config.toml
head_dim = 128
rope_fraction = 1.0
init = "normal"
init_std_qkv = 0.0164
init_std_up = 0.0164
beta1 = 0.95
doc_mask = true
train_tokens = 1502000000
steps = 3263
Each number is 128 + 24 x the weight over its row's rms, rounded and kept within 0 to 255. Layers, rows and columns count from 0. Numbers have three digits each. The size before them is the row's rms in percent of the matrix's.

# layer 7 MLP down (transposed), 2688x768, rms 0.0266, rows 1030-1066, columns 512-639
093:146129150153134094160106145139139118114158148129123120096128141123122112098086157121108122117146107131125132140139149141158160112127106084144098117152151100151133082132120115103099141133127136155117116098119154138159175131083099122127130143147130147128121138119132105109099130158153127095194128132141119098126195179145152159144154159123156142102107098099106123150128118142151114169089
102:169084157155129138157094108134078126161115135132155105116108150131155104125142095135102212170121122116134165126070124099096110117105125151162151100126155172130146151092137131161146122137138126120146173099139155170125140126104169105194137098087076150125113152111103119167123064125131144139124092124089123095145107097132153103129101168105116126113139111103146169178175122122153119154128
103:165130149131095171092146127131130093121081145123114152135113159083104166130103146107097135138125088134146171130125114144135130104176127134086116165149106198174122129107110176161159142124109154101134128145136129118173128142161088116103141145115143152152173174112121077131144160115147112134103139143133140106156084128160159136176130163156092094111125123138124090118139163143153165132107
101:105112148155151117126169142116147120108131137143114102122076142158062187139140093119138159157181147114116091130114148175149130106130125107103131118139093128141195112149135152171133112106105114142107131134123121083074082092124159115135133132152116105122134076160139126101134189083132157173095119095147159120110068156100239146151106170131127105123118187128121137142132126135130114144119
103:117122109148149132137103138171090088132065094149157118121095086127105162132102118154109131128162135154108101185130108122100142148106110139141126126158133176147097153099129076150142088129143122124146112125132124132120109196198111167131113120128083075142093109148123150159111114125125130138159170105093201101112118103080120107142160120082136144121186150086123095099120133154159124119168
089:116149144129155128143145115120183122163161148142132122157109104165140100155145117150096107128113144155083180135134133157132146097158152096099115116138110108148118157147115116134100128117126111144157139142102128119145151116129076072137135101118161119122102131117166149148146123142135140122119126120131087130127141090181086107143136113150122127183121131133144109120108131085118136169127
094:118144122143105146117146135120125147156137126102150065106124091105092131131139149137130122077150094124140131108103140167128148133086139142137167113123145132132097126125158173127102105117123142133122079165098111129156114137150076161101154136138161139089101174152144094150181125127122108106084083190112092164103121053145115146106110109151100136080089166160083162151121116085123150148090
106:100164144162168127143124128099151122119133084116106111112121097123168160157099120107107136132142123109128124115109150128108131112148160135122085098154130128122115112125129121095113127180095151133105162173120119103139168123132146112113123143150123122143114090104094115153176139139124163089133138131128130158148138142121113156124119123121127120125129145129126103136132149119103143178152
099:180118134070143100153087118150162128101117141119137136137121130145094143128135150075119148106116160119109120130128136151114113102114142133132132121157111134141170113095169095087122136160103131144073119097132067189112088106109135087158155141077132153080135124133163170152147108079132163100127103128117160109104148123152138117146093121129140154140129139126131147110139135135176130142176
095:178144100129131157134122109170162144122120088112128198148146156157073104099130140112126113130122125124115115127114122142113157094085121146110121151107145154162119136097136137129157162108161101127126141132106159109123066169129102113129133119125117086130119121139091118116111154104138120123122112107132129097130163123121092117138106125128115096134132093128121076113144124115117147138152
097:120141175080176133112142147122109187123102129116124153106162120085117132121125145107155079139154124147142155115134101127127129116153141105151129129111091124126143147109129150138158139156127150124136085094130166133155118086158123098150144138133092106129141177090148126166157145137138121127156152142096145133100097102103132111110141173089150115157124168130148136129132115121153044152116
098:150104097110120140092136125123098157110167145141113155133142135098132130145152095095152140109144150172110111173135103104143092112164131102137083174162147151124123129104144110101112139108049081136099146136130159073131146111139137118174084128163122155112105117117145093082109100138158116130138143141163111148098174131161155122123138153113132129110070129141158159143142102116152124120130
102:133122084157149131135143106172147111102141112124126126090144110120151172125126108082118168150155119145159178142155172155135112163100128125163107122125142121115104104117114094095144147128102141148129114170100093137128101164139099146150094173101123129112198090155087184116125126133148147142108114137132148146129161084136176144127130111128112114077163158137153152147103134134136116139159
113:092131108102151179114132127098088118113174137154082117116123097100138118099120151087103142107150109132112141171102142112206132126133101125128112160105094128076002116123131116082108111120112146144139129108170150096094137142135120118143099153060082142153141100131144177127131127135161153104112187119149115086148145131166121118148125160114157095110102136085157152114152154132119126158132
101:182158116124136110108091096163138106125102128152114120094120122106106140091138115143079106132100113115151104127170134157087106103120155137131108135115068154166138152114142148125113194191141105148133136182141130131124148111117111125096182111144135134119111076183123132119071138134081148122171128104116132157108101145114169122105136119124101170086129129179121073108136103162122128126156
104:135115159111139156139152135129117117102160098117120143149139100100193148126109166159116180143125131105139127093123135142100114119127141093123116145132124120052051089073102155184122126130102098079128160128166138123121122131101154164065131145116097143090122143156164128149075160108095126128117152085112145128126153097096133156157144066111138158132114113137117172152150119101163095144146
095:143123107124130141111102103102144117119142114126121074113096121140159152167134150073128163123117084120132095174115150108137155132111144109138106087134119166156101162093120131146108135157151115135131123152115148107095107113109117106083112114108128148092093180133108143147144142125160129112132135160112161124140107093139125120120131129119161115135121144115106150139127143125109135098146
102:090149150132110159120156114153121116178121106113114116125103109151128134141123132091101149124137110107153118160161126192116157151130109158124134092148107101095119115152144180120144165123112154108123118148158117144118094132084115175105104132164153149142157116106171079144128126137135102109152104134152119087152106109153165130116087137096091125098095102148142114145114125129095072126119
099:127138124130138137095102208133175108165141113146118162166146106152096173101164137134073103146066113131132108130098128134175162079085103135145116123137122162124104078085125170125135131129150173094143152125093133165137121145134105084102129173118144134155123152163141119155098110079162151116131132134081143120119151120131129133114123103142137087092110119112113070138137143125153132134145
102:090126117109138088177120121146127059116146128138114132117120140128122117108120126125143111167153150141139085181169101101136127117149124128131091138126089099183059183111107134163175163096141109159136121084109145161127138130141134098144137123097076132136134123111186119103138102126142110153122083121129174132117146094117184155151155102166131137106142135131111112130131143096137131146163
100:083144108128080127132112113152226146127129154149106128132144107115151122107163125136140088094119095155144092102120107135119106103159109155163114110134124159143130083130172115133195144158133160126145122095118119131080148097148137125141143145167088090097120157119131155165126112053134105119146140117150143105133104133117128127193140157106117102158169147109146161136094132143123105139138
098:119126142151151137146152183121115107125121137108143127150136137140133117116131155128124139184126124147151121096103141129133124176141125159085144139110130106193158136145124162087158098132123129123162089131172109153121139125126141143119102085104143147192122118159125127101114162113144143111124118076144112125113143120130128087135127123112141081137122173118156177198130111144138164124129
100:089129129141135110158134115108137131164206099160130161159133127133156105113113173103092128147133097118129158101148111140110100093149146147096146121150163170176113134138168100103091142136109134147149115176144129153141154149103116104127127148119101096118136107134107159182117140167094148116162139147137166114129111123146132135140099124112143106129147132121117089149100066162144110141108
101:127130185150135127146148112123156065110116139115141160141097130090110128140149156107151154145167142119100151111133191125132120099160109108132129119124138105109151107111134126107139157126130087099141116112097117104120115123095185134129126128152145157095138139123152139137138139070140144131110083113100102129110095098128144153128128152122086095130122119193106132098131114095147118136123
092:098154148102188099127142112132148124120140149090114137133157127123093142102118101117119071154112142115141111139114151120130136110140107137141093158133148165130140106131141097111112147143156144145060133104128114105100122116125093104102173130101144167118134151113124122135122157195098173125140113189139075113114145148123108105103106151127131155175107100139133105115103133144100108141130
097:116109135109103111145118123112110145107172144111129115130131118118110120161181143103074121128116118162140107152124114157137122134125088127124140065147143143175145145139151121135103160101123147163106128100118103089148128110128141118119113125103111156097109109065136112165144096096156156102132169150107134088111113078124143086130134168138139146093167079135121078131132195167136114139139
093:172121097109138145100111166153152149122145130137115179108113142190111128122124133158115180154144124064133135120135125143154149118138122097129140107166118166100137141123113158120073137141136140125167135130132123155131134099127146160174176118111135126148122135161169124110128142118116127144136111122134146141127077134135162117150123169123139120098122139113141121094159153114119134154127
096:140120157149153076097148189146119108122156112111118125151107148139129101140169091147095159157121115152109137134139111061175139132134121092115166146135149155103204087129149127122141134115121118148167132142128145120122131120102111100132108140081100154100149132168169123146143130081131119127141146098165120095155176110105124124119135109164099150144153146157136132101153101119176144154108
108:054140055161168127157142099155142165115154112119095156124142139140143175105124106139131076128134132156079113126155180127125154101076104144122130128160114113109118106120125119123089097167118153111125171122152116111151128150138130108162124133175119098111180157124135178126102115083176167076101147131104132105089170132158124172158131155185118178114144115132153106147195086125168129131148
092:123091176108131173159148121127128119089107129139117157140119139129099116140119170088129147144092141057137120136124121131101106160147129154101146124129097127160112132133079124119110088139172165122182113123113145138128148120098103089173131117145148112123148130179135137122119137125135106111159123079162095107168120145127127119141166135130142124152117119121144141148099134133145126127129
103:106114126122153126170145086124173123138169160141127100120141090146103132142129129093095121126132149140161127125130082099143123147084150168141123130178155091123179151118128149088182123151132117131149162125140118136092087098160114115137184125135132119111148140151125139098126142128091152153119161128108146085119144145149158112152143139173148133138117128124107150110076136130121129125133
094:124091103157093141130147147142122139130139089111097162146096146191150133126125147150099130163106127107112132087137131108080150157133111159106089140101146100129085168159109095154123134120113146111198082126141149152142128094112124136136106126097101144143174106107115109144149121126141131143097091109142072116124176082127147124124162124154080094115137132129106147117155082120104169146128
100:129110084095153163161125128113121102179120133101096063140153125110150115108153126134141137135107130121045149147128137124083133139110126145099136111128126127138109168114156170088087118147100078138135120108115157092099110106154173149125110118111079148117138115104120111128137155149105130206146130140138120146096156118107096153111088102119170141151153136090142117154126141165152148091104
097:158130153139180107109105176130095097126149189131142140121148125154170118141104130132146136128152117102133136121152219174168122130092128126156124123135115172052109128139145139133079129134129121112120135127112177140136148152073119099135127142069121104205111135123136128115141146092112118115138133125107129100125150131097126116131145123156131132127133110138124142165149128117148129137117
111:103158134135142100128102129121141140151071131071101106122130158127167119137150152096145138139126085120157118104134100146121097132128098191125097115140145125128023119135114193114133094147122125104144111137113105151118088147156166126152114094124087116157106102145160107138139110163120137145098137161094118126141101146114094111139156158122167120138113141114147132130127153141148157124119
088:167129085137113139131099124146126090124104123129124092142108102166158087169131151157082145154126108121152088134139144070133140162102155122134128131135120120165104172147132135121158091133149140107133128141093140141135104160146111166118173181106174107110175120121090138124159129119102155141104150108162151132118114171136133107160124153119125108113130130186113073114113102109128131100186
094:121144130125085235122150161109123107118098184136139149098131154124151105142150106113080127116102150123148127140104098131121126119104144134146067130139114118094147090146134138079148132138105135136172110104122160137157148109166168127104113087139122108118142180165154125139122108068125111114070127118140098110140104098125115123120138137109113102119149122131197196126141163141136131132133
# layer 7 MLP gate, 2688x768, rms 0.0954, rows 1031-1066, columns 512-639
100:132163168124152118138131140104112124105094155148109080080146113114149168076140155102102140134133106149102109141109108161143106123084159129116095118112140128072114136111213098138124134096093151129157098138153129128129139115167147122124156142174103120144155169089115125140128115103078143134129141098119114137132120125172139086165148154169145107126175140140106182131138120142139171150084
101:080160126146158111152160117112123134124156084142128116146121102114123108142137139113154111121114175158165154134162124135172120156109129139158156167162115125136140134126138092112132158147077128130157151150145140132118122128106142139104146074167120151110096095142109116120136099158098066109123137130136082153085157121134148142152136147109137137151123152142114113111141138143098124155158
100:075163103138153116127125170128109149134118128138168096116106122153102123125119107101076148115125105123130111125114134130159103131132131161136130144118109123109130086155133120165110149120140156114117176179126142099159136152094143069142093077118128126173107126121162119117179149106123125157117149114145127086131110119188138148094153149205137099140100119119178131126112097110132151172168
099:138105156131133108118107101140088138159123131101147154174087112142145096117150172123150102183131103091118154097107105103112138109138126116140136107125103115093119115084157137161130101073095145169146147116102140122160115149121117100134102139144138153138129117128141134128109082133103103153115103074095127117131127179097179167135133126134109131152114190145113166150136119116088080168125
090:099090122134122150143123123147106126146134120081161136084103176116132112152132116131094130105112107141107123150129169157144121161130098115098130106111111081139141152128139121112148109131132123119088122105139095160170116129154130116124143146092129138128095091122185153127148099122071141145126129113133125109112171182136143106105137097126115114122155156117122117124098155104141180136157
094:125126128138067113076112143113130142148124165161112169167131102143109120139180116101115130154113142159151120124117159110123112105136172130104125082139118108077151158123130109105128151109121136122116096128145089088112132139080124147129100123132139069133139121112149129115111131115171122138135135108132130106095129132105098139135153121130145153156123097092132127064190127105135103123116
106:124104122111141147113122079167136111094153170128107124136093156162121115152123108097075123096158123109111163127118097128120099138126132151159159105128113152130072105110155116100113099135103118093093146111151091108140111112118125073146129125136146133119117132078105100153131118126135122080135117094120135097156147117151104154173148091096162125140129153138083161118107176136118078122174
103:102137124159131149145138155142125124075119148126108095123114171117113131100140155105102109103128113101137095114118133160184148092141105159063136088106139137155118118134073148157136128155103115126119142101114137149154160153091130120109131090147108131140100135135151138149130134109105127184148101074103120123126106102137116108130143142157131136082121138146109102125119146103170106140111
100:186139134127119099135137118116147099112089159107130149115146149141093179138152123130136121120121099135152127148093145106101085100141161114115128087133122162122076117145123060147108136114152117108128127107134120171121103125161126125145108134146127103163140138119114089120132142086129139098138145176121116160135104147108150107150170112180093150130092091131157134111142117106130123133139
098:133127161107136113146137163083157138153104134104140139143121114091155131106119142100104100121087164164112147111146150105178156148094142083121148193138129109163116148154141179099136125112101106127111111100142139137178160126140103097100119097129130128132140132161174121144104142113123150115129181100132117125179119127121146157155158110160085122129118147118140115104163130165122081124148
097:135139098142139169118141111123066124125129145133092100108122112122111139109143121124148142125131121129100143109109096163088132131131129130140132158102125131115154100106110077157129146099105068132133098157119155092125109136105110172124137147143131111137126133143137114122100158156131130127157132117129137137131125142165116124115124134129126157124093121146132137147138113158125142145082
109:097125080118153115155149118153130140155117143090127130141127114131098126142139131102153105177131101167152141155148105115173156149168139142131114107109153143137130114141125097150168117145104124133153129094140150159168107110120125110107128146106100156208160096104128138182071131097153100143172141139095156120120115154143099165113137123162163153175108122115099171141098128118144125123120
108:120119148150121111115166119161144161168133107130136168144111126129104161109105109138146150101133195085144143145150132123088123112082128147156148112131141111140124098139153142160124174139178100095138127150102128139125138095142100132089152100125157096122155129181097082127136087138139117133163085088118158196114126166157106126183177150130113188162127128147119102091118091138160119081174
105:151111140133137165135152110142140108134144147107106132083113144128154140130105125133103094145118149100109114110103116121146101121134134097090133116146190112142091143119070194115145117141142095143073143150124169117132123102140114171112124110072112107144124127162102154158123106106095160088083140101117150109107142152124105127138129126110119131167122126123127117096147096126090165123127
097:158177115150140126126125123138123126130093097157098090142079187124174104090135105124120134183185118141133115106112131126126144121139166106164110129093109135170142165122150110128143144124117141128101119124134112140180105116093190134108109127170146126150140100141094145128146155133165104123113162091157101145113096119155154142109125160161130140123092119154117143105130109180141117104097
102:150107130113137151129158147116141129147092117169131099124112131138132126131141086142110181117129089114129154118086138134109149114110113110095097136117131142143130116130105102100140152129137122137108086140133070109133169151159146161139130111155147134108122090127120098151165093128122090159153127084121083154116110121099135152168138121155136133081093096101162122145089146111127119137155
105:098144181149110120136163141113096139134117149179120114133124141154126173084085128139120096117123112087120141154145136092117145121150059145086152162113117143129138126147137119143143143074131144116107106159151148088133140121104123134153130155139138142145118126115156119093099137138131103145121161128121118113164143112188132134150130113103091117162127179116142163149172108131158094139150
101:164108139149124111133107124141206126134133084121115136161103103123150124077082109101096143092146169127119106161113106077100147134125124145097114109159155119118117130107157125121128150106089118170129184116148137103126144115115139140097138139163122123107075118147094155112095124136158118128158100103093092115122148111110111124146137079129119081117108145107187123134164120107118083148112
102:147134138166154128134145124133142113119145128147086111124131115092118114094123105157125133163122091146151149115118114147087147120097143149133132128126168101073106119123095115105108142138096070145133155135124140165141143150123120164137154132125104115122111130152141102134151154126167116163108106126129125164105185086107130149134152180148059158121150143145128127087091129154122121110100
097:127146137143135104128163130089133113114136147093142153161134129115112185178136122092175170158191148135161108107145146148134168158158135128128087170104141139150120137121148128143132164124100139103110136177123112146094149165122109140149132108142089126112131112094150135139088088110134144142126177122121161140095125103137117108140131152098135140117109106092111128163108142123129134078185
094:096119092139130121094131165090171135073095141143156086140140129121126144133153139154166148142129124109135145123110170122171126148120100130139093118139150163099134100108106153125131169114119142120151172106127089130125107145106138150152097138130177131129132114131140088115161188140105133115159131169108121114109131155072113125148166111137153116152146145116139103147118159112153102109092
104:178156158137163120151150101137173184121114088144148079183131126145137176063169132143110100098095126106144131135094125144111114143118170171166112140120094186119154114098129127078136079137108133166132135120107128159134134152073129137117066107126134097126142135125113102138137152132134126130146112140118162083081137144159112157139120124149147101102117136079128115114111115147170128104145
104:087164148126138127128140137122105170152152140115130126135134118149135128173167168093134166135141133149118139126117098065169119155121152058144101128081127109157097124121128143116094142158155137125134104109134138132125133155137127100109103152116134135136112112118137130123138116090132092081120106128106135175134131138175134139134085132141151151103129142158126142132147117135100104140109
095:124127123139155122122151102094132122115064109125139139117171176125125141101113106141135098111188154115141134165124151164103118099088146131150102138174138146118131122100110101108110203143151151124104160138145141125120076129137092080126161110133085144115127122152138130137136130102140143150151085130141120138141117125131108090122154130141130118091096105114123142133161119097107119129106
100:126153127120130160121127134171136170126095126138131131105135169131163140130111140096164167143084118111098167128094171129124149098125146130145098144111120172081111147105109128084133090134108145108095108111107111137130146140186150126146163104132108101170128102131118150094118116161075124135124109098178139157107102166132086138108125077138139108187107181106144133154122093117134138138137
104:170146136110167121181162118140120140133143121107125139159152144153124103118165135119126171122161150090127131098134123132103104121149064164144116126156144138141046143078115170152161140111140117152099161146131108161114109153158099180214147100150119106139111125103123133100093147106123104095167108115135105132126120110139112092143147183141112158127134124107127109083125148143112130156133
100:127121156104138128144166124139145133130150124148122133089164137114138161124133128112123129093135148104122104113137133138159109172138117099138124115153105156100103087098078128072127121088121113183128127122141144093098158114148110122134113133108152136122145125130176121143153136114109076132123136102132114123135194167158122149080121117155116158108118153122111140150142140134149108176087
108:116125082107152125086127191138132129103127113102141148169105128112123103131098089081116070130121120126135160141124133134125137094152119132158126146143143138167138125132166130092139078154106124101145153153112165154109113087084121141097143084094096151132111115137111124120134091089121121127154168137142145117108158162100140140120131151115125146130111162149089153129127146132134142123129
091:158121134178146091117138100117119081118110162114125111102080137116115134143158140105131161170175159140133109157137145122109145131080136082115129109133116104127135080137129136148114151139092121133076133149205156075168077138160102121068144152137112150088125071126093125114109141131125126104107093093116121126130121099147073147121126139141104124150130107144115098143122126112104136116135
107:122139144184124134132152143132117150176111139127064123112130098095130138142097131143120160144150140198090135125128143133117127126077107146112146107113139117173081155111150127115121114107095099132145149128124089126127108122142146197118121116156135123140156103121149149136139122057137164120152137122143182122133140156121154159181149135110117096136138137122160175149128157103158086102154
095:127156091142141104149121119116144096152146148110095160164121164143092087127096137152144123069108127148125083097120103109138155150138125150137116122073147122098117113118112114135129103128135128138132156113117119120115089094112135129094150096211134120105117120139076131152132129115094076136089125137153099122127128107131123138166148124144129136112143155095175139196117109103135132104127
099:120115115129123116126115109151151159063102142158119124116109096110149124086161161146178131151160120144154106129160112131160167156092093142125063108115093132104081128156145121068108126099152124095121113096097127103161123094094119177118149117114112126116118059103132067149109144128146144147129132116142151108168163113147162127168107087093105125177137159134142106149147142119114119131108
101:143076099113100138153125113133152107146112099160088127154163161129122158118121123140149128119104136139122135120141173146105112172165084114132127174103096152138105153168124098099118157130141101136139133162097176106122143129151148159123166110065129125125188136116136157112171143055130127124091113187115086144143092142124171145116124127089116133149145118148126135118129181151139117106150
105:130088136111076147105153153120143114179147130159096171094150107146085098143157109150137139139140153153138168091128097069103114125089167130141180161113147176114137155167122111126118125133144126108116161104155142124145104126118095136077109161165103155114100102091148113166170145151142097129082149096166141116111141098110139129112134110055118114127098109149080132157122144121104148119098
093:151130119102149157142109114095154128108138148113139084088164161117101124081159091158072144118153098115101117158112117131121147152110163139152117121149109129173155127138139147136119143124159115139145146104110119152163143116154147122088102160172154171116095090146096140119157152144088120102196133080095183149151129113122137115070149114127133155131154113133133116157144117131154162114146
097:116107139139127150140178131121157112127146117141120126103146134094121122150118142126097146124138123190115092098126110138101125107103140163108160118120131098129143100105152128144123138093100159143128125135167117108091101137156107087105112120116105153101091102156118109112132153145130139127179095148121162094130062139105123128129122126191107171143138117146125136124097154145105105132095
# layer 7 MLP up, 2688x768, rms 0.102, rows 1031-1066, columns 512-639
101:106090154115154206122083139146103158122129159149123121100135145113156117171170136183108140160093095119108134171119115113123118115111065136139130127112123113135157129151123096110129106142085094085140138123151140123127110186105142124166114103130160083171150120105098138144147075123183151096138080114116105133142140110115109112126143140161123086104126154120118155131144116138096148123116
103:143117200151097119137160186133133104105160158132125164137129107135145171133094135121146114127114116141113144140073119100159104110134115149114093110148131176125172139125098184129106133105136175138088143137148124117148140147189141135143143113091144099132138140173160129148129134095126161141171135094112145116152142071146118128150151111130066117116092112107100169116117110122142154107135
098:132128134136138126121092129127110101120072162107130100160130145153099111102159091113138105106134109116142115199116099113106152139109184114119101127100113142177137115120130145121140166121108078135092143141104110118145121083141107149107143125147110112158106192124142137108165169154118112133099089107104162146137070124106117124088131121136143097117142147089102124136131175130126114085136
106:154130132137089111131149083094134128108169114135136145143128093092120084137111156118096107102120097161126159092144135132121105134150137133163097104176140094121114173094176158133127176162145130147107110133134125127162171106109143128151134138126112102098142155093117098117119169090124125102094155151113154105107151147137119132125117135094122123120110118147144120097085130110103146106124
094:098071123135109119079103092105123134138125103175096102109176120132130096102110153160078165097127118120148146127130123138109116165114154143097148077084123139132161075187120117092126174134096122129145148113106131119138144131164155124129134174132112130132109126099115109135159145136125112127095147152116140139103117125149134122113104182152141133161145159105130123121123118127093116128081
096:137133129116165086166178154149103127156105121095135144175146146114136127156136118153102131118132151070125076143135121106153110096125119062162123136153131159131139098108119128084134157119093112072112126082134127128129119147110110175134151153115143107089123147141164121150123139120106161095115148161136159124148127077151170117102154116148121160130121183123088139145098122136102118114132
105:108102095118097138113139151129111115068157145132124152123151113092162106119138122064085101104144134160150145112098153150152128120144114137113062095129106130124107131134115130116126103144182124107151184128092100124149133137179145142115176147123136132149153114122135120166132066129126134133150117102123193121132139128163134145155112132126156159136110135099111127154171110137136097079190
099:127117127098122104187153141117130164102165179143125115152116118152135117103186151148148093128123113132071143147114134107121155112103105116150137121137131132158160135160143106143145126149095139101113142110147090119166165096113155117114148145110105157143093119115152116109128157132123130164119115107109138113144155078170103115139120163126123139118133167112108156075133143106142122136052
099:149105142117132114146154098134120132144091133087114132142101121137123126146163133140140126136146094111091080182128126139167084127133144110128127111076159165134155128127125094107112117091135153171144138129132123132137101122106122169145131087179159124108090137154084088135139174121149133118168136139100087100120133132103102157149168129136119107100155122118142104164115106145142126159154
101:140150145121133131132107178117148127179127188145123145150108131145142084086107143091179113103138189138110103122197101172106135105095115102130122154124095153162173155132114163138138162145161106133199136148123136127125153098123143114138120098101108161104126152109152119137095114097120124133120105157112115098149133127081119104165134119145109137104164147149155119152120138153156132121095
098:173106150144113173147137122124146131090133128201122145110120119141135158137131151145147136124121160135135117149166151110146129144111113140106127101153175114117138136166121129170134134132140113096148152166118143095152182183148072124124136100144141138088116096085115103110105123120110128098120110078135096143096128119106113163105152115169099110184093107121102096126116150125148144135156
105:161093082146108148113116111178148110128078109111139100096138124085124127117128126142146161144100100179095124134119134132133143126160147187142159147130131105158144162162126081135155159127109119129163122068086111108120095064140119107151149153094091111116174118099106128076128136138160161140184136143108113105086134119112144163137142117160081120116180113139158146169084149133185139103099
114:122128141111109124141124119100131129143122133150109073105133102129144096144153141139121120098107093134089112123129107098185146183163118112118067159115089117129071167134107084112162120098123109172164134165095149124162181131123146121165100128134114151126085149119189162126066117136110144110121146156126088087141132104089157109084105115070139077099169133152145170126153117096123117173119
104:139144141108082130126138140138122110121132127119135123117113090136119132118154104118112124102161147111095136121110109112128098106178134109099149101103122095150133141133138168136107162141097154094106127153096169117057124155119171187122126144145114097109099123102119130130084177117121116138102131142134138174124128114103156134139107131125117171138116110155157129138167111118142162096117
095:107086123100165104139132136121129135172099127109154119134120137123138148140117143117155108098083089065146156131183114120125161116136141091112123127128094085095094134108127132136067109122102116139155144158139155117126153152134091114145121163118100079123150091132120103147159139124117117114167137138123173117161189149125131104074167135143135152095137081074131120098110120114092118185140
099:123123131136086133118140109122124156148130144138107162142097161142117131122149145148169093148139151127099136163149114068139124137143153145174122159090159155122076080088141143144110144138115116112114128106101115144158092135149128115087138144138177140115177115118104139105145139120159139071134126131135124171124129148120164154105164052115098124152180145201133154138155097141147145130158
109:135086144107116135156160122135110146129085082156141130106138110127113138157103146122128131176120140140117130122176120108133106138176132125106132108130169077145122118128137128135124144100124099103131146104149122133191113141091163129124126123114128131196112138126100119109105065095113117160124123114134115159132121147097169144127136159159142070120144155126140130128142100121137112116122
100:129145135143138082109115132122093124134104096133093108164117105131146107108112101134113199074104135128139112148133103163115133125083129178142138108126160119096161116142132139153107150118130144166109131105069150150144162099149091148102111093144133129099096146106150125103102152092158121161128122107131106123133141124151113145130122140170110126148090132096107151135107148087143128119119
098:105093132126144135170094129131150098138140104141111113119113136128135129115179135135106161134122116156153164129196123132107099149130135104107158143109097094114074124151093120106117123140140116106137119129148108094128143143122105114196128155110137123133148102149117100138166135132171108148094150097138137131130100105116121121173176146172115135135159124118109136118106160142089172154128
101:123134097114111142184123138089130151143092116105089125150134146121102185150176124111093134158141127152148142127094103132164111108146107099170121149097106121089096116150116107146108109111093156092128103078126100092144159103121163091144087128089092090104093092140093140114138153139111115130108128140136170111137094197164143083156139147082106133078136118119120132076120131093136111102120
095:113131150091121112093159177157124105148113121129104094138138150155122146098122182128139152141162178152136141158149139153114134143145106135101124161148153076112120108121140107124150178089124128158130118130162132152155184110087165112131109106165132128164146062131132084096156141130126141126138140103106093109131133137134108084134126094146115132139126106104123130140134117144139121147165
100:102106155160104163104125114127128155102139150123102122131129121146107137102152159124144143143091101140141190110115169149076135143141129128119184125139111132130095166147127150149151137128116099125126147169153137122107096125109088081129143117148147109114152167130118123159103134173135109091150113147132094139126125125136171117163134133162138121080119110118118149128133075143109129102142
103:152112131177120150127128144144116088138140150100140128153129111139141110112140100104105123116146148132080121064102158126152121126149124146129168169133138147123148135107099149129097143103135151131154113107123107141132120140107154134174175119127139143110149142121136120134139096088144144168167115131095158127131161161137121125160094130140135119118124096153116133118123109142131088103112
094:158135059146129089126140132170174148173097139109114094158166149163153128148151125127157100134166135139157073163124118123118093124094091137119113075101089111169108128131138114127140185185118131127140171104103134153080112119092110166131168155093138116149135086099098114146141154173137117147150136142105144133114197130106148160177142132153105124095149130153100156146107145110070130122089
091:129147090127091142050144106107106066119104129147081118170091131122159136124119133115140119090121158127086182113120161135140190158144098117117085128143150135087062102139149111128121112153153167138113106164128117132067117108114109117133124103108179106117140133124105119134140125138089127160110148128097123122088124113119086129121111079151105094114080138143133145165147115149148129160124
107:141134172173146119101093126135148107142127116139106109153096112136141093096115098132144150112129106112130154126148161128136131126111126160158146139102136120174098107126118146136143134123153123162136151115118128125134118109143153137126076122126094108126127125132086120150131149108135101155157147107089083103113108125105122156146147138155138161087113120156135151122132136157151155134143
105:131121113134124093124125068127109107139160147108129131107132124112134101116117088049166172134107157152081094167124196187163145121066117117098168098146085125179071153139115105113180149131091151128130140142164121095143135093132127131096122093106101153131124104155100152135116133153131160120114150151104135103124167106111095135158144129105101130130175138135131165148143113103125130128136
103:132107126128130122139138130151142192154127112143101107134147132099128137134133121087120140111131126099087107160117187106103138077089129132060099126162141104158087175100105116098119168119069131120114130133159154095141089106129149152123118113159096133135163139105112135175097183131108136129143123112105128153139169126116127144121131178130071118119126093099169097156175110128159122165088
089:131150146100128115111127132142100118162136108139118134173124144138113106146083114140107131101093099110122120145131104154124111093145129113071102128115102137091139106128083108114152120087141139158117133124109166121114144117146147120115151103128115115156136142140170131169095102141120144122100136096140122132116154124114110096132057106112116087145119100155166144135130132131138123111099
107:050120095091138132134109125094137121118106138139113143140119116087113130137147176111120138118092088137111131134147163129158155123144107178142143145132136097163106109124137132124171134124132104134150148132160101150131093097136160097129134107117126107115133130113155118133142112151156170174143148089150112140136120160147099105123107095177169099157182136093091104119080117128131145103164
099:135121092131124060132121129123124097142165098163183108115146085112162106129158141104148111130141123141154120116166116120135099133148106106143135105133124149145102119126085101121101119118090185140151091119105171142155167133116120100095116172108128146095110133126140176175132143104113126152151129103099135145080081144093142134102139094109142124124157131113119121116137135166148114105147
102:144143138154155112093138110082127155118084102186113140116150127158127119129093182172111142133096135138166143109136145100160122095130101110146113154085158116118142161133148131123152135161153106112165093120124167102126153108127131123165140160132142156138148175132123073106095092157126145133107109079127163143148129204127126096098096133157090127103143116133127156135131137136095134130103
102:094130120170140117145150176100117095145139127112159167116131106160144139136116121121129098119138135146127103131188144136145130150147111149152120099109141187070111117100151148102149137131169086125116131093131130149129113131118104104142142172149153132156121106116145104097106151182149094139144111116078121093156150124172109138092132102094167126098112117116082117107101134095112130117139
108:120158121132100109160150107110154107087099066129150105084154116150154137100121122140131142139082127155098117153130153137157113090144136123147105134146137153175152105121137133073133131114091133110139147141122130112158138132152168111154125116114110109165138129118137109135134088132123101145109129176125159185129159077119172102113144154161159132084172105123138173112139100090121130144152
094:113116163165158116124120124131157148095108078120143129137164090151118059128093154111148100127106113107149116105124140144119128091144140109138124163123133127163151126104099139109113159099139113153140107115057181066127148086146114140142130103142095136154096133120127167168143109140160139163163076148142144126122166083093110148112169132133134145066063138117097140145169123161142152169143
098:112114142115107090104160150140151086123110148129124131128134142120161120125102162109144140167114130115158120124153134106129062157156162107123156132147114169122115135141120126120136124156148120152133104166148130127116135125136143124151108134117132164097127136092119193131114113132122142080117081106136109116122129113156145121110109116143179121114131099176148153109161124140083140160139